config.yaml
n_layer: 15
d_model: 256
d_mlp: 1024
qk_norm: true
bias: "all"
tie_embeddings: true
init_std_qkv: 0.0497
init_std_o: 0.0
init_std_up: 0.0497
init_std_down: 0.0
optimizer: "adamw"
lr: 0.00214
warmup_steps: 357
decay_fraction: 0.655
train_tokens: 423600000
Each number is 128 + 32 x the weight over its row's rms, rounded and kept within 0 to 255. Layers, rows and columns count from 0. Numbers have three digits each. The size before them is the row's rms in percent of the matrix's.

# layer 3 MLP down (transposed), 1024x256, rms 0.0679, rows 831-937, columns 192-255
068:141132112107128167193175144109168141153156078136065169081123148166140085107116159135115131114162137183145174152069151162116123139145183133125144094162133095107120129110132071134177152086078038
090:146115134138165094179156111124141121194152088138140149122111110155181156103059148098135183184134142119083075123121093151177083212122062173158120138158140141129132132110151136127062155136147177
095:141164121140118117179140116157104097078108189117178133081068160145139149132124139142117164132107082174207143149200082160174080153138113160146062165138111176112119139131151129140110159125066230
091:140086111167130133150151148190149174138128122094099111165108101221153150135142108158136084135141085139093079141157141123085144132162118122100170126137097125082122136149102109120048129151094108
091:101127110177101132100107074182127134087114125129096132179149095084110102162095183138131142166145129145099094134215151109151153095119170121114051143175135120112109180098102070108140095148140056
052:107172062097098077071074113143141133146137112123146114175090131124140147123120146090129140130191117176170139152136168140108138132167044176118104115148101121131128113143053113103150101151145168
111:099047117080080113199123122171128141176133167071146120120129110150107136097093103140121088111134152131133171124139084115133127093120138123207124131145142074189147198153084140118099166131122160
111:181153140054096157104191100119186086106131168136091103114149168078140103066101127043139059133155166142133116098096175198143141126156090086113124101056120121137105136112144185088147130130091130
095:135118148168131098157130165146123171093168110145107120118239111129120113105118182117116160151125121132137158146109148096079203134058142116207033181172152175178131138152081123066085121149052137
092:118125101175067116165125141169146200128165135152203147153049083108168156143147136135135071146110160091103121167105140120106141159153125125132117132121104145099110146155077153106133145150162194
087:110085084135096087162117117138213093118122087072178114121119152142124112083135166146141093139091052116142134142148158091156101126148187120130119154127162108146128133083103123103077099127190147
102:135107073195128132145202135124098105158133133089168168172130138168149164113140120130145131165113174146137164158161097142068116073089111095182137129101158144073146135105172141140095114158083203
112:110117099157071144143166088113123174159085126135119150111174135124153108135128161106125111162072130145123194146169130124127076148127097155135125158095103130078098138125180167071144121145154198
065:120225148116119086127128125167166101125093107123172133105217173115163130084108125130166104121147099181154115162057094149049143100132154148094117182134173154148125089151137162127130143147110116
086:158138185162092112154151113105222111154150223123115143074213170100136105100130102103148101146197142131110113103097135087125144143171103133082163112119114184182113073139135145142098170130169099
095:132148092076127103109182106096228148119121146128071167116064105136168069144106153092146095156131174119116136149125145129109102111151074162180130159213087121102123073133108130177122144137076216
106:107139120105121159182136127064158096139132162120078183163168127044094101132139152174141100135101127131178145152111151142127099146098165145154172084110056163177121086184133133116121106135137109
071:123110133133151121149118160097151120143173131121101125109150120113113075143074152177102155178155112101091131140066114059138086165115126169114103139108094128140066136119116083079143152146217166
115:146174073116113117136199142125046142107095095123140114097144141124106057151154111080147144132094185093124138124168095095167132183107168137124129163147080145128081137066147111139150168135089179
115:111149135098073174161134117049160102119089140153151115122164139122151121190148167056121130118148155142155187085144153175101096099108125114087118117057139114114034162128127120112166154164133186
086:106124085137154123175157149086143098114139122088145119166114139118140089146094159062151137152117113132143126147202165172059109101141111066170154075102122082085116153115128144147099143142145126
104:143128166186180121103117137166121122121096111157142072126119143118130116179127132170139147141059126140167153167165109155159095120150103121091133093124091096122149078168193128116110132145148108
099:126129187124187109118115202113143141073096081212083116120103170120120076140100079125140173093152121091144153166129131079120134178148114149138179125166087053099158147123095116077133150130152179
097:147099166076120102082125135135196120148108165125089131103125101119120135114128108161144090132161122141197111122052126121124158103112130195145127152169122118122103094111110150193134115061093133
139:151101150158182110154136159129140177098059095149105159085205139168180107113114154111165118164131114099174145133144109097169133122180100147122192139105072115098107155123134116078138147134091152
110:135160166179117118104108123177060120140163096135165167114147134131066091137168088050127189188141139095144128101116086138229188128128131114136115177181117133142152183094163125086162110147161139
071:073073159151185144121159129113174092152089083137051104174089149090156079122123163139129100149117148136176150158150113116030185083075157156097130130112119122159167153119117063111167177126175084
099:113145218151113095159181116131171109161130188117146107092239147119184092072092092098112110163186140158091143106079104130139116110137097154069133119112122192184084082106132124133092159142189100
102:090122194177099139092083077149134076132113152161117081151165105108183162166141131147129119036141147126123110096110118146066161116080145132130147137171133159037127131128153172106070097170082137
108:123158105118093055119163126130115120113109096142047092144154166129102110098142163096117128087175127135161141097151128197199157064083107099126116112092140063163154184112163110117134128140134094
124:160113104123175091176148077114117106156146145111187086171173116144155172131098080145129151171182139153141146083143135167099093138133073171174214144085134122156157125112157093107124125143136134
014:124104084085112135144085120141157088112121131131133175122131137129128137128140131140128107111135155108092057133136117125194185063034168117122123175140107139155083124126103160162167082139161081
167:126167134097102147143134093082086089178132113165108160189181101129139132097160184129124116173116120111184146124165109114119129135134061124100146192137113113161052174155078107142136157148103118
095:176137174174099093157166111103225126149115192097162170051228185125165067101108081105107083145151122148112130121071157083109137146178086105118149101126083195150143072118124141121093168140138125
106:108178146102096178112130113130124129067108134133154108146126112154110121146084092127126156080105125121062112190131220184145102177141115127139139116152095128129155139134147060159084129113119113
096:101130106180094095145101067089107156124113136167106106122151131140149168116157129155121144144114101104092079126155122148185160120105130152126104086133160197141174101101110140147126145120079174
130:099183212135126101119076141141151110105137133075130166113141122152099157149174131166109138102134101141073171137082129118128134121086115175127126167161153112172074158167137086092150109117114088
099:139121123101158129134122045109159105124088136157201161057189129092134140083128134139136156167100131119143130103054121147136161130113172117135174129164175151084114117111163158164099153152101154
098:154134201164081087145174119116204081151129205128138137080225172099167094119122087063117075161158128135118123115083158072111125152147131123144135102129079215160137062131147151117084166114135097
064:113136136193145121167163181156133134072110085116089094160162119202183120146112106148159058120106166148114102058136141102095141097112107165142206117083166125102128118065129100117151152114184158
108:125133120115095126113134094219146145154111120183149081103181099164124193167096124146122105099083082124123148154103121101154136132129112150100212104086152122158140183214093118093150127135153101
077:128098108100165076153139111144142090119145105070166113148145101108111131201127120149136085098129156167102186115171075152091146113092108104104179145057144082071136153154137111156168104126095139
134:130106056176102141110200124086130162135102132138098142106100144131131090117126090075141125124111149141152101108178132208181133115138109075115093078073147111096119125097184210131140172153118169
104:137113203157094085131174122139189081189123187105124151098228168101143104110129099070081076148153087136110135120068140079128120123117140144112120080116095180156116104143125148125097158122159142
085:151117146102126158142145144119095153158165173106149125111120104182150133121165150107149146101129136115140100104153193105109147094111150120161116040169173150091098152095138143147145090102098107
141:124084148131174126105073095093143074146132098093074158146102120090112133105150188068141101107122129182175110146097157103137150133085172116145130151144110157135054077140115119110144182131118174
109:129124170091174116189148102182137139088146140129137193128137171135122099095153081122127080151103086126146128117072133068077098075151115172144114132105082141141185173097084159128103126119151122
090:063148111085151109126129125155156123137233104097113145108079121128153110119149113131079147110091116116118163116138144107132147090165185085185195171138126108149129186111150159140164149141180110
092:138153157110164141134179127162157099184071098148138112119165097166070148128147137174115144099088115195120143057088144075161093158155090084125142111108182203088122136093221171127143122152071099
124:178074174107172133134099097136033083092129035170159096129114125102156106083131138127191133131108073136117123121087077172152111125069155154128161147106090150155151134159098115129141114090113095
083:104149138119123110161096158103068100164097086082124127075097089134150132104168089102104119111132096142123152163121108093077155109102125142146099125115155104163164133139165127122212106135159085
071:130128181182119120162179106103206117154143202122075118069216126101130097102112040142110044155191109161105108124078123102127136099133133173132122085135109183156119087130157158121085175118177114
084:104058160104091140123127128138123118168190108138175087142132135142131089102122068102123100145155164153119175146096142159148079136144103132131068139163155087087202166112084126118147173123132129
076:136131087089125113132152096091126180113177113122103114026080105143172112125133151187161092144100148089137158123165130106126085206128111123116073213064133174161076117105163158186113148088163122
100:116122188163097113168147101139206085183154196112113133079219133129127076128104101100086058146161138129101137123086151105105098106145119155111141106117070161146139095133152152113116168120161121
082:110114090104150143120137112135171126075106046164175085205118126114111141114104139107204132134114134130124085124156131131135121129132109119092073156115133120122143145165129131096139103129113154
095:134171099087129077057098115151133078108159129115097114118123183132112136156173192155135114133165153129098124129072093134126162151134150158149135153108152074136151146148134124126088155149152070
068:081109103161128114115165100116171110136121127159191117133067158078131169088125161133207112170165125097141154095126118116138108104122082101043096156138141161108127129126200124108059144129094170
092:106146184149112079112077138197167158115119148047209072112132131147135078138142100138154130108100129137166131204188159136082084121101111056207102189162103129172126117128128132089168149134095114
116:124161074125174127137107122132137117158108177138147127087098118149115079126155122099145166089186121095065151124149123145136123104051128112119165136135097102134128140123154131085060138095149144
123:109075157088132124090166135156113158082140161130118077239155136179133129130076134168124108121109116088116053145096141105133192163105176120145151105152140139136131163094161158106117128132083089
071:158092110143116158128155176092111051135167131122170156163136166134117134165090120167109146098070124105134149118179119085136156182041111122129140135122042067146096089158114160088110084160149120
083:105100096122169112182120095206141157134173139137110106072150099139094144118120161114121102152159157110129095151126117162134161150082168114111124119142167099087216126188068136112123152181131110
085:114185130116134119126130134085126125128134150104150158115117154116129113184097123132135144145149114099148164131065170156113128114114101162122102109176137129182070153107180107140132185127128066
102:120168103165141149130117101105181107053135165096162103179097150147123137181090168180149175204096144114171144128084108082125173112065177164127125093125149135063092086120134135141168113048079124
108:131120107144118117123148134108104194187156098184108175201156135200071073100140139079118141120135116102184089133192138132127072210067122162137127165162153152093116190130144127096138127099169111
093:135077135123160148115074107173113081170159148174132070135116125118079137122113126118130141144105207120130195067149106164128130148109122132157105125132099101122143175156142140144114125109070118
116:126094120143150106172111111121139165106154105113107133148092091142134158155097090066118151142052118105137132118083125076173125121121120113151171115147110124100186156119162127145075114090115114
105:142096097084139137115071130111190141089136135112145170111144121145142168102142069187144155129111172126062162115116138119074127162121118045133145112113084114105141117144162082125177179130185096
120:116127099123145136156102133063122138126132129143168102182123142117116161069127137182142107185190172122167163095159132115101172151056109110156112154139081111089133134135142169109052113155194097
101:106120120107091132078135196166159151089107116161148170085155183130148115131143107098137118109137179162113153103118120070148099106119120085138086156147121157101105085179085108151179116114180145
100:082081140109114136126089126112135160104131151131106111153145107094167160098203075135142130152161097181091137135099078113109095196127107140108123191096177180137092126130167149126128112126159152
080:113099148130111087118134111140169148096139134160140108133173111096167091104123185080110134168154088176102134079117131074071101127098066170101152155199210080088113092112120146108129101166169089
072:097145156104139147109094166168150143151128140145151128132147153182149146162118131176139099117149107044133161131174164163135128146081137105100138102089139183098206086076101149049101153145066133
125:165090120144149088116169125100132135081082124131168196170127146174137178161120132139123072116176113133105119166119120089189119191132099148179176173140095123158171144105109156136123070126173138
091:134117151128154128133066085135145099227140100122162115129130101157128108176193109143123112090132158063132199146069095174101096085160125145170115111127184138157130134159134132128095094084146089
102:145159215149116080150153099121210100144135186128110169081198149072143092111117090078112083171194138128099126131072145112057117147136093154109136129143107180164119070123132136123081136109171099
011:158217078110129160147105110146108091108080117130130151124114129182132122134167182124134084137183099140158133137157138153140154141117141114134121129097130195142087084138158174132115119109148135
117:159122146075155082134121092146129140105146137148100148126121155135120152098099120127130140135155199174153102107096183159181148108155133115109168140071103090081112146091147167134159125169148190
091:145092102128135114094078097090108094126150100075123066192119126138142147115097089095144146115133154166152177159140127106119150077139128107105155112153165112148063145148142092154159147152119083
104:119141126163098069063124131103209143118118110134145148105112160107111100183139132147098165106068124178117154153155100091140126138180161141132091121103151134146167146140085107134168091139085104
120:091091153112128138174160197133118147117094121117174108093120111178191107096130128130136127125112124165120147115148119129108137103122105108090130160137085083095080059173162178189125125139132147
155:143120121130150094117107105097121111122156104125192116155089124157116154130090089156125156059114107200210125143185100128133189063186138075089136075073134162130109198116183198117114156169125187
098:165156205150090102145145111141222084160140209127139168095190177105144120094100078080099105143196127122090114125103150109091114153158087126106108104120121188166123088133136134147104170106167124
062:115046136121149159145104169165132113181156167105134119156131067190123159126117178136125092113080131120154084192129117125085125090121191165119141127124162081074152168212134108108144150124158140
052:093119137193134185143199113148200188170092136131075156099166132175154088128122160115111160114123134099127106125116172123072188129118075143117134136058052122125143148167148127136152132139136136
110:154142147107176139186085121138142135081138124120188109158181118077100183125129132170125157110141088145143132161213090147116123108143166153162129178185069124152122165167092141104132145121148081
134:140144125129204086126201070161149152098122126174164108091101144136167157083155120112126085081121119101111124130141167064112123151169114114148119168159127124058135194140115084160181072126188137
093:163114100156130127163198165175154092098132145162074128098062114110142154152165090112109061090176096098065081161156170168096178145177118105085146132155183179167135167109113148189120055111159129
082:133141124068161096148123116112132173091159143150082093196097115107108133136098120087128080174121130094138109063094129123134095107181119114173155161061143172160129115126110141105077153156191123
098:085114162097116158170124147087166169158124151029123108088147081132157082108197172135133113133162152149149172142127085124123144121131131123136108148061095101086132115156186147132081125117194104
079:135118161101082108176152138129135109164159117128106124142115085140097079131106229082120132152122158113130129115083195161108134096138100084168161160095156097169168144164087190121170130170171071
083:111129158137122092165045135168143105135132119175161133104149106098084114147149142122118203137155115085117168143087177132119109102121151168142085123099174085129179123158151113184110061153163105
106:110130128139128112163162102153096151106109108114182090129152087128104133116136083174126050088143128138116097141120102099155142162141152187068128106105123138083116114123120135174073169187187216
106:126120103158120121065105152008091105100107133121110128163086121178153111138132121159129108200148097062117110138128117151172142147130086154112151147093144125090153137091121124153117110115135139
059:154093137132083121146159170157119108126146139136106121080078117155156090184180170134113138124189148146188162109096137153088106096139116128141148138147077149133145148158136110168110146211169134
051:118153111111129148141082096172122141140102080111075159187102093084118139131124162115132130150208135146117193159118132091070092115085113148141154164107167080148111076165165152164136170119144175
098:149136176152121107159150110118191081154117194125130143061242154114138088084127099086115084143176138146097116116053139112100118135161072127096127119139111195183123090099138126139117181128195131
115:088104132094165101153116143116119153133105148122110101147104169099074113125137123157127127098140124143129140045069133146118185154118126127112159118136169119113158163143154101115158183151112133
087:120222120147201082049127146132145227140143109072089099186124114108173168158125175131119158112148211056151139058141084110132166122131136118093159140145139129108076146137132092130159202130097114
105:126126121088125097137105089098115160101148136093147073134099144122189138130156195131124199102096152140127141121063155145153142127089175083116160121145121131105167109133101057156159154124086088
116:120116220191111123094103107136153140143120095154148168131113162132117090104178114154101154094070120099145190204152095066115084096070122116182103114108084069189144150187126065155141117153106119
079:093119133150119120169112166144099155159098117147075100126148046123075130175111144092148142162114100162151138115118143145180159157150142151105143087063150136154135069169090119169162085174101120
136:155141234123084110170111121138122128158132068086164083068152105145182103133077088164139123105180173168101160151084138129115091129134133127184194112145122130162099103128116201148175098119142122
090:132146119189118115138105046109151072162111129057102135139144118120101187129193142141139151148112130099166136067125132088120210123109133148083094174098173098176093126167109107160159079092152105
116:245107153137128169116106129160044163137126107159092127128081086087129130120158126123130097115160088100101138135084104139109152089103137094169179152098130137096141116080089143171123108148108065
105:093152091074174113191173146201115142128125135085129123187180176113153110116117157172147120104101118098156121150140130098071138140139206156095088165126110089066102146126132146152195080077168086
# layer 3 MLP up, 1024x256, rms 0.103, rows 832-938, columns 192-255
096:142180150111128061143136108186153106137150137170207130108154137151093156101118093125137168102083120107088118170060115110085136188104117136114145050173159121163058151158107132120149088133143094
101:117076155133138123120130113136165165150164161123156103059159130130063127120165084093080126144148118175148088087082091078173150140152167129087121137133169170147183158075198182121094115163126160
102:101179189162137119136124136125150085090125115121155202140136127120186142122175122158115115130115185116109087071096112096121129102138076080106121176125146100159118109087119149119121107126168134
089:157135154137076085118101129118090107151183138134163099146146167166122135076144086143124093085081110110157105109043105125114161180137083105123161096116093166126116115151074104151144149078086117
067:124093182138173152161158170136133158054127150132118159128132124152178134166164158112105097153080134074088153116106167153164107118092152055106159172137148083124153154160166166120103148063091112
108:142118153048158089076114134144160142079129134112120093151091152117161068095127114118107179129150138118119120099102176106121085109171134133150146090108153093206126159132131162071172104125094130
112:136172141112076074146123074154140144094124191143104115112138196180143060112180097110147040092139165140119145119103138133102158120156118132113113078093106176170135117106124089118123125176151084
106:159088136038104110146109144143160054157135106066136102111106159152100179107161154124120155123154140098101142133051109087064116157163191089110211171109095167137170134105127149121099118106119103
101:116141115123084101110139140129162142159140117081160081114175158166137074113139141172126129159100199186062153127063113132141131179110109127113102098093070173116072101137109128175091171102170168
102:109111164109145145152202068129112042207128152142139129112115085126088135109180077089116095173163143187193111091074108149128150109163124105096133116141168105117177115157182126161077189108116204
101:108140127214125106093112156114162093112111146120118101159140134091109147115089146104133110093086126126129143121084159161086065081183065160056073136110088112111063070181103086137111142165158099
088:100105146067148119149142159144109116111135158178162064098093121153114208134183095135130138110140101094045058114118094126144181120127117108132137136141160144169141132154083119166164138094125060
094:092116155124111101128201112095210150109187151158164101104145188177133110147146124096082116088150147124119061117102184063154158087150129138118157129111100128160161141108184192125112175158165127
068:089176138159119090154145147087150112073159158093164125118141167171084129126145108098105095149126134110124091086093130127078165180142094130077102148157116147152067126190151131162073154110152086
105:110137128134171116115152150094137074136138155087070139109140114123146069179136096120153118139135149128074124140101171090088179068136161148082106149135091162145100177179150092102143112070133131
116:132179159136099095123122107122174165138119121109143200119135140083192152124130119152130125120104162060113151122085171139100083162144109128124120114094083145166113122141121082107115112106190192
096:131103152125100099130098157229111070097146188189152139074113150189121087096123088127117105093083140134091123077025129131128120156121173121140120102096164150111161133142165197096078099123176101
102:093155175152064101092136158189130140161124190142153078163147132167131123163108108153132107115148110106100120172063106091116082148104154233099067099154109118108089126095111124136111088150137130
111:093107162179135102066094118109131121141102195072178104111154125109058140137168106122115134136107125136123175106049163111100080096141122153102055138213101125117116087154147094168162102146093109
084:081091148136134122115177032090119163103136156114166119131131108156086120151121130169140109128139093240070107156080124111107153142093166165143071101209118112147171154166188118184149096078098149
103:158078125150062127111087139123142090123133110151111137069147153134125082076133119141119101163113160082136092137101171107132092165115122142115096059090152162188090085117174103111106155137108109
093:087095119194114130166139090117131089156096107047160123104153137144165142113088121062125086144118146181059130145098130169098114137123098143083128151147188184129108082140143186136047150113134105
104:161128156114121119159175123082123122114159131128106138105137162174149074127147073095113133115110135066122155139147138076081081156174181125129142123156093139136144165061086125123111057142153155
119:109145108150117077182108126184177141093175190127114151102139206172142076110135114120124142169151157167128089131112150096082152107181146110073194118083139125137119100086134136106143126140177105
097:132149132170148126137123128099113054084128143079152111144121124117148152134073060152109108113090158090090179099043146111153128129150123099126144143125123150118117099168141141099065089100188169
089:125125142134074082137076118099093138113125162141145142119134116136094161076136127146150143122156090185117129133038075145129095109123156115136204160118096133108145137115155157125101110151131175
086:096099151129103074179132115162175115152131254124140164081141169130170101104134123098131127161178152146109127113082152093152143104153101154095124145121073139138071129134130146165094126128164109
104:129147127105099145133160126085104150057166141113111126059130172210108121167100077056119113134149111199172133097117088103183144089124158123132104128141080144188108168090111157073179137118139095
099:135080107151122107118141031110129088159131149095171152103140147118144111103085108092131171149105097164138167157126131091103127152184081167105101137132099223114095107142163166130088205127107105
114:129139124150113138159204126132134054167141143128112076154154185167186108079110065071148154138133139147058139101101131116127118136143129108070179131130076184164128049122130169192045157113124136
031:163171114111160090087148138130124129123108136131097130109176160078167114129137073138179121094147114109180099154122105126094071113204145137170152123085124139146141128147088136110085144084126216
132:131139148122086068136121123138225147123146175163156181052141145113143111129146126057129127127186113131078136095071119132070113156159169108114139132158129160122127081159119146131059113163123114
081:071115117170121116106191140114151152117170177111103152060156145144129064129161095090099138138133131146107123103104126142082134164156155121110114089128100145153114110111130157121087204119145126
111:113092170181074123121190071084117089145160148143114110066158117164132117118116113005116077102159161180187077085115120132144176160175136109130143088083125120115178089079149114143127108134145106
102:161173105129178098151187100165185175179150132056079150104184138082145184109085113089133178132198161147125110091085138128140125147188115133059156161136148132135138096096160138116142087167138133
105:129113169123088130114141115087125128127131150122156121116135159118149063026175144117154092120106111168171102072151172111145169126144096140127156127084130143088132149181153116166149191117163193
101:149161146168062121129166154168168144113097154130186175146173196155097177114140091164142173137111101132091062136048145096092124120151137084140127072147098097136157174099145098152146101153118152
076:080128147168074083123153117139198111124162206168126181048190155135148094130173103112137099134163152164035135120106148082122149141137159142122123096132091207131112108138128141147072146142140123
088:145159127132074096142136088096128117141129140142150089103157162095109167135074163138090134144135150162067094084088129168175150124192103164155123119145111178112143132164129102101115131141168056
105:117136138124118076102113124190147171133092148073106157146140125156168138094150127172150109124137123152107132121112149117128104142158092134100109135127149123125130109103167080192144116154123068
086:126205129114063116116069125132114175140111132130150146136130186091104189149154148112094127091111106136141092167140139106160106144124120120127093133151136165133110104090125101099136073126096131
111:132156163102121110110096058113129134177141152065145162117172116155102128110110172132122128151129139164147181159139112098048140163140143213125122173166125202136070149138142083113134141123094119
085:103158174182133095131135090124211146146161224113119151085172196131177085094115094126126087120114121206141124106055144104128101174153130148076116112104112166168118136141124125090094108108160135
091:152183082110140101176148126127112100130154113091095092162101117129124114123114105096107120145105144183176157111059098096137252093136094148066156073094073105160201152137101155078152145094143179
119:138152121173140104169126125117176169132137102112126116097148130121167114126199143114139050120114187134121123104105126119067162095108174200112124162139126121132119064095145111081109141129200148
113:130133149162149081125091126163154174129169144122149161105112126092156070156150178090105055121173139125106165146067138150146177141157137227128104088131103112144134030107078148118103110081143129
090:201123157125103146131148118128178087102058121148128091108177148113130126143133139139173082116165148125136101104122128083131130139125048128085128094114125204182111115138176128110124122121115150
101:132127155092094093122134159088147103176120116152120116116140104106118124136051080109143131116071184105109096106098187115116145136144140123136189123106178143160129154138123105132110121162146136
113:055164152112097104167100134104126120121129164114160095109189171155133107057195127125136126143132189188095091125115150078131108138179096140040087138128128176190121120133133138083139162123183142
081:124176108071084089134160120145090144148134149143163124158159116166150171106076144156131160138152091067121142071117071137174131201098104127128066145105087182126156174103134101115119105122145188
106:120115164171104052143144097184196111178174218141133143074190165151156093098154096098120126119147127185090128125079154123095116122168127128086149087129088151156098083094119157148119149085137137
098:114119194161099159163155138167117143154134126140096146119152135113129164144093108066078085149177145122194132135120093121178099068128148140093077144191110084174114142093146215159067142140101096
091:100105168211161141136151121126152108127122119151165125112164147134078148103105115096101153066133151145134168146102138159058180147181168146169170090134132123138102123082102110155105178083170042
093:087162176181119099184120109171183133194137196108102110095157158148116124086178108101141131129143121163142131112076088124053115143194171159112160094092094156155123097134119134105133114097152078
087:004163115127121065118121146141178130136230122125115133102145145149147113144171130124079170139109138116112174112128201121148173128163146133114111108146097103121121154122155145122145161103164130
098:089072190139161130120172108108148136139124153129137082084148119110176123129096078127124107135136145139141098172139120149176117136194102119090142126100084117173110095088153145131159129168125117
089:039173126141103052096162134102171133109219129074183155104123136204113140137154110069112127144143159162091089117093152090123206180157140145054124124150146136143129175127148112135135112150157113
102:118153137190117100135113126136207093096140181149134080076115160166193121146111024098114120154098153171152138149093077117098155121125082118146158112119192116123160152106166130139147122145108122
117:142135133191075119154137133122158092164116135156122137144159131130145145153080107141149156162190142090102095158099105133116063162117045118072173115137090150164157121148135160170110081160199178
104:116138175112032086108144128127203149172130151109114147120168089113147125169163139123134067151164144104144119098124100094152090108173137085118100074143129164088184153097160121132025132124138145
099:114105182169124117171085093086133159103101122117123115115132164118140092145146038153140058167091164139125067139110159111124176084077145057124190099114110131155150123123156133078106118061162140
094:132177148106152118156096083084114137110139142087189179154138137083140102130141115144130106134110121183100164105096164108147118101145049132160074059138157163146152091135193167057092075076136152
101:148176125132157116158181133159176156094148124107102113113161153145149208138103108120081105133099161135150156167090101183143142135152147058122119090131084141133165194080158143115069124137107201
104:117132140179129153138112135120188096108137112105073122106133109138133100176112071093132074142188172107172123166136134065104215146125137153146155113186134140156117125098117153112092145090136110
109:160144168174094081140134079120172081168162157113097131120107214148112108131036136111158159146128156132115133129126156109143100150114098093142178117093143116137192071180122099075174073087140149
098:129205163125162095171138152104127151127110157126169171084113109109185156094157094156127134120183111155116090123100195119162109092130144090158154084136066098146112101081149114113143108149142129
103:104104183083128130142123094135145190190131117166106193122155117128152080168153133082147072174144156155100159125140136122166083128154115108099108106150192144153150115153134150155126117061163155
105:125093194209121088148127118164119131120139178153192115160148159170120117103111129085135102153141145099116081156078143113057103179135082106133133115132178156114102112132206190133093089126240093
109:118109163113151159159181130132162098165107135163136136127150121147108166132111131138117123062135116141136121158173146073126082137166139136120172168139152197220132079087108100126123182150137087
104:106168119144121100123148112172124153128154149148143124102112132164132141145075085066145121076109184102136122073124169117156158183087117103119131118103147149121086165124133098131112106070125067
091:118069132053097114152064123153140120130134174135104111084139100168102167134146109103123137146075084180167132071083067122102122160115186136107095083156162133167171138106097110099131168130092132
096:131152125145125084096141139078138125116128128064156152155185070147146104076149065104140136115112164126100153108050116118098099218127112090083108080142142138111131133083133087135073113144160104
092:115145148135075116124171076092126184192129156068119192119115165136112119194146107093108096116105142132090146128106137183124129159174092143108104090174126125165046124129177134107076083123177118
109:128124138104133154131175156171224112163152133070108192079140132134156080119178143075110107148212127125108088135130127100092177141168164110131156090109110206172111122150112140154140132119074085
108:108117148163119149123107099097134173149114152158132179093167149116103105044150146176158143113141136117109123121116179082091186109136107127145102146151127113100111114108168091217153134145182091
077:107125161140125096149186148125185130149147154125139169077189145122132088122145108096136124142171153165113108078077121097091142123143130156108072108142129139128108113167125166155098122108103074
023:151123156107163157101119085097133138132180138168154151169141101070159148160125064141093158112113151032089118111100083137119113145112152168115117153103080108076138160162141126095150171121113127
118:136119144181102086137168057167149079114189153117117114105132127162150088073031099099115140078153108114167110205133138149117082160169087110103121136139094106116061137079157108144182106160154127
098:144177168128126126139147054070129147151129194167153112136164158144072089113081111092125147173126117152171135118124110100178171180157140066106173120182127153093195139121173125117138126078132152
115:106081198100149084173170171163156126121155139153166114113137114089139145158084126112106166085153138088142128090107160146148098103183103179128132113131173106152111185143085144102171082109137110
109:107134115127132145165167100110163078158154107122198124065135099131152161063127147076104098122162119159159151079124126085137207141150124123100116140143141109121092135134160210119149170127176140
122:102127116142130109118111149101161163165159131130158167082167135182103115147074131149099146171067140185159190107100174168115090177158147084135165131072120133144173161124125058134105186067137148
073:129184129151096094115154142140177106152126188078155106078184138151111132131128095035120128121175101160066080073066093112105141140130096127096078110121119155137107117132110120142130162096149112
082:137118122120056097082131142093127151163107149137110171073126147123129076185147087177104179133192111092095171041121127106142160126087131134132076119128126119158175122126115094136084023090076143
081:165132133089104154167086162110151076136100092167155131113124144099183142078192114094123115115128120156148117119091108065114142107143107200102171126102143203138171175154141186069057111159174162
097:115151121165118100124206141087088134168156134067129114113165147129161166049127088096115104104151165136181067094101183075160161119137064155126183114127147132154103134122144147186073164095150151
117:085146118103161123151184117155131079112141191129178108136156141136164122109180065115139114125127207136053120036133131129117149097108122157101155106139139138110104154163150113155070134125093151
097:136104192118110086133117109092183133105175094103206152146193122108188106133090135147135111090063153125147184114076146125117133143124150148091124096100163158115137164136112144041093100187101175
097:086186149122107123089106090129124103178145097091128122120188102134189098134169126115108088074158101108131146121111135086094044133142148115172040148188170131150091128111143156204120066142123167
098:136101172181095134124113127176143070130121125073159118091112100183070148110116120167110124130164109167189147077094089070060129119108134122157102132117219105107093105125097128090119149096086163
088:136094104171149123133238125144133126149143134106097126150135157127166129154161074138112168107104153146145148193133100118090104142130091140128090081122110098153096207113195178160133169204134133
089:110124120157136099186192121110120100138150141174126073092156092155191056070121107137137071126145152186098136162138076089158165118107168123155116094131092122122154158155127111128087152170122204
107:147126165092133096151196150154207131115134139137125211075194150146111090129120112100121178134154104176103188128136128129090150151145142112118166140147132149122172154129155104132136185132109100
101:105096115155113145156181164090089142113130097094117118115115168167128146168095034132140094139177116111095087140120149174109118133144151165107163101133173146176133114109162183088062146199106101
082:100184138113090137125106120070103112086100121111159131089173110105130127119121099168139111067152148102145090141121092134173131108137059153111099127152120165136101175046220147157087129144141111
073:095105163146073120129182041111112116099142142141082137092130185143152158129165107171103125171082116142181126140119121125133155118117082088087111100112064092116127176094094107049126127144148091
078:061154109140097080194158162168206071094148195113140147111177137149124075166110099066158119156161131158123093101127185083129143114152078075084126092099092125158124100096143168152110179118129140
101:125104142154044110069166104147160159187121127057117138137165174136114110156129130145146094097104152114098091080123159092097103095111164151066052115120097154106092170068126113131120149150082092
097:105164123133132131131143088150154081201165141119109072083144202142145218122147102200095169160098153139117140082122092126133150111134146202117133105084131101149110109124155126109137122103167084
106:132152148147107161117092111131125123131158133146085108113116118166146151121120131118124114130139188107127111052149132127114124065115124116124135173129136132132081083108153120132162132099198165
107:121128194088048076166075073100132157196120141132128151116119123110113097108124063126137151121130125120134057084105139109211134085113104162118139131095212107148128138078089148134136089114109137
089:108120156134098086138149139094130113137184179158133097130087233109113109162103117144105067084124114116124102172118151139122129175109147123130162167096116176138152181069178170138122127109153171
120:139159167070155066099115192152134123173128128054152167085150144184093065169087103159115149087112168148118154086089115122112117096119123146163109107096116143170104199170093160086099140166129156
107:140138142146159094149182155171166106145156089102146143138159127159099086179175107148129154150187163137099159106108101077068156118133162105123112125138081112130119165153141134115166114153119158
104:000140145112115097137130100126138123100136197124166130106149135172126158127173100087146152136157164142104083126125168079105114163193101124059126101136166160164135136146159126093107127133174128
106:160093141148146132144128143187155140098139120125129162138120175131092134199116084164116169144086133122104122171073138104071088149102180137121135101172154177134133139054136159166058124085125121
102:123102146140127131139144130124121113208101109165081098110146125143168115112168052130140072142181163175175118100102134101176183146108071094103185046071137119170166148198128138171098124176141104